config.toml
n_layer = 24
d_model = 128
n_head = 2
n_kv_head = 1
head_dim = 64
d_mlp = 320
vocab_size = 8192
activation = "swiglu"
norm = "rmsnorm"
norm_place = "pre"
norm_eps = 1e-05
positions = "rope"
rope_base = 10000.0
rope_fraction = 1.0
qk_norm = false
attn_scale = 0.125
bias = "none"
tie_embeddings = false
parallel_block = false
extras = ["capped logits"]
init = "uniform"
init_std_qkv = 0.0347
init_std_o = 0.00501
init_std_up = 0.0347
init_std_down = 0.00317
optimizer = "adamw"
lr = 0.00291
beta1 = 0.9
beta2 = 0.95
weight_decay = 0.037
lr_head = 0.00621
warmup_steps = 436
schedule = "wsd"
decay_fraction = 1.0
decay_shape = "linear"
final_lr_fraction = 0.0
batch_tokens = 16384
seq_len = 768
doc_mask = true
train_tokens = 107600000
steps = 6568
dataset = "wikipedia_en"
Each number is 128 + 32 x the weight over its row's rms, rounded and kept within 0 to 255. Layers, rows and columns count from 0. Numbers have three digits each. The size before them is the row's rms in percent of the matrix's.

# layer 20 MLP gate, 320x128, rms 0.138, rows 301-315, columns 64-127
099:095174180163133115077108143192095164165159149165130079120125167120135137155158157079135122130143097134159124104126147120104136093119160126139143134137097119176169139120204133122121077238118088
098:097119071129127170096148170130139165159080179110113118070096027123090131118062132067109106119169150137106123120160148085175095129137141127187089103167123125071065154115101184151093109135094123
095:112126143092099169114118148136115166081161135128090073106186094119138118131104107102138166067112165178110107101160098139104065112151079061152160128164195119107135072131114134111167108106163125
096:124115133156167151142139113138120162175155149124095098112134108086126138107107194120138045094168152140151141122133077136155159148126142066156149122079062106146119162146140177145138173115140158
096:156098157141152215101199184084095159161136132120097137108118121142128106076140121118128120076135117107111180165149126105171155096145056140185155093129095170117077106126132147189092168098068113
091:151091131154176157103132092162122149148115148140129107103111187146118103122168200113140097157125099111098156178101197097217140089154122173220224134121069169091149151127166117130128094147126137
095:125178046140156114141125065111162131039093146142096161132147107172089098137137102164139156137155139152105133128186121165137076131111116146135108102121127116198101116118050145082073132158144135
106:081108078126151140146095095190143126129139158107127162162102182138162156172120105117149133064128131090120122161101118129155118098125106044113196172079123130133145118151168151119162125134132192
099:130074107127182101099076125171131141157090108149105114144105115141138085137130114118151111144147149105109189089089115121206136158224152139098147082133137126126065174126165152101162078183103152
106:144133100139132127101062134141077102097118099161115097207178075075099114143076147127143147145189193108145096100090158152159132132144161165168181211156136144130152121120145103130114077126099125
103:122168039112086107109160153126141201166141112117110135182166060163100126148158126118126137129124166160120210112124051098135129099175105033116095107152175106114119061158124122123151139088175137
102:125112117140225133119112072139061125133194128087095132115107134116123149097142123139109115130079134101127164085158088105145118135155115161133130096153090151171184156153117071093110095103088156
098:153129132124119117090144150082094168102136132135113115125175090087179193137136174048135129132118115133160143104121110086129133083183091057140125130162148099106134160096104102090143098095119156
110:151128177134088164120169076148128152105085137090097128049179064109083105083152128127113156174114143145081142161050147095121092124157101122144147107137168113076071145100170122170134116135123159
094:121181104120105128085111130131153150111115154124072125147160131140078096110083141161181132140143153080098154049175157113160138140147139172131127121109127208168099101100130147084136147175140121
# layer 20 MLP up, 320x128, rms 0.134, rows 301-314, columns 64-127
097:145101149150141106123106102120207082127120082088127098084139085134129085146097119146101073094115174110104118119083135104122134128109136144111155129119085081073119174136164143138118125147085103
095:138204189136121094161131113140168134132169102159146137078083160156162141112114156149150141122127145146134059149155113120160084112088142102156135121052163089160141165111125124186131104160180164
095:099115133150143107110123167167138167145109163173140159150153098100142123109138167038124158142131104100158137080118120121129111123158137129081103137083122115137152114100131138083170158165071081
099:134109136141117191070071094100136153108153166147122185133172086117174137156099144149127171166133131147145136093108074065110160103098112086076146118108175122141165093086116129124145144178141167
092:174156152114185139155183144115190155117031115050119164144128167088104160117089102172123128157146143082095180216151160149110181107168120158089148120148119164086070134130185138130139091135081159
091:172084182168152098141138104144128119189086100159101093121136162133124094084167151143189058108162113136100120091116161115111136158106135201130155096153081124114101137126130168143141132125165084
100:080108146161075083111106090095111081083110194050120129161123110119099155166155101089118137220089171103097126048117112157140096133129148115133143160190209140159163162185113137106144155107146122
098:163125171179163162135152145115059134108094167161138051082122110181095074091140171138115159185177121115122074130175128105148180129089139109143100092118070093089123165138098132196080112137117083
099:136144119096133103093168107124126167119132063154089090139147134146103119098113087171210083130155144104118153090076177119100058153122121154088125105139079097143108139143158156117145084137126150
097:085144114103032094108152194031131149097125116132106138141174137096136181163151180100095175180134128105133100085119131124128111097092144131192178166227153085110147107115079097092136158143180133
099:154117064115097105068086142133125125171096123146146159174162109096137172147148113131134089160198102091129160090116065082085082143080096119115087128128109114178123041151159151131150091157127124
099:076096093119114147103126145067095131105153085064102115126172152107131122116185138108115146151160171191115121142113204087114078175064077149148134132217139130127209133134096146180103188117109077
096:122184086126126102086149116105139084187154168100166154092124160122181148106155183119170076132141047107167089122137119150097099129108141063172077113041109116162078090138098100135201129144155133
106:161150104116058128123127094113129121156098103152178160120144084154123125113113112102080090108206193137167206096164128092099134122125145105168106132160087073135120157136126149126134150094101115
# layer 20 MLP down (transposed), 320x128, rms 0.128, rows 301-314, columns 64-127
096:172076088115133153082139134121065118112098177093155134105102125157120167104130144105169140171088105132163091133144081124117116151134088092153122102082181184160092078126118113049144158115160082
096:057092096164134116087108116083142190132116142140167149132131128194094096124131097105139152200137084155127127146155124114115115132144107125125156101128106137164193183148094116104098074129125163
098:161141165137176141105179110123128142140098086131120137121101086118073107136214114179136110140159164136053086144108151142166163111156113148081130108108150088086096126118131145164117091082203161
105:140155114133114120134134150181118137055139114128095106103139101155169169116152116052134120087125145145159127115117167144118126107163102134093129108135105077130112114140144171127093086124052121
089:164151164144073151130116147139100162096115164107135129101138095121163118115174129077113163159139145159142089147108178146220090123151154253097116101110094119118091121098143120170105148142142106
096:120134116115142112123153106125163111142084114136179131110119078152133103148107102128150124131167106138134096074125147109158137122064128103133103109096109123144162081138157162146132107147191119
103:116158087223121130067137103137140084109161104101062124151124080174129140141153131100135157090166082124149195120105182095126107152065105159157180132139140192099093067127118086108172120128086089
112:119148140140141139167124110125143089120186193114060136143131110126149139147126143054160089158133112121168132095121121149140158132105110131144174090123132150127093138120181128164170152142031156
100:126088161120123118179117189160142122164103087155087102116115127125171089159114104167143122121101145153117112129141154030171164200093057132141106107098126138130127135153133179120112149099133119
099:116143124120085155123137107154124103143132169119120171128078122138110161144129079151120129134101115154026163179118127147101123132033126113156123117133083126163113116117136083138104123119124195
101:119113122173142206124184119102140161105115128156191123155147125081143092123157107072134123146122151125206109137124195156129107125116114187120180115164086053123106112137159155111103135116140090
097:113172171149106129128076136136153141092137142112171142103129114135158116155142138035162121191111108106169134129154115143116070174070132129133177116172115101091207102165126136144094109091111119
102:105152115088154144140129137118122155144110125155082150145156106119138061138180128124151133122114144112207164100140139112070174122089104128113118128122152117136109156119195167141125128102112127
103:053101151118145122152202104130158132137091102099081142129108124142093135152162085116122120110139115086106162139134172118109114173056195169097091116185146100123112137105176134153158121079176111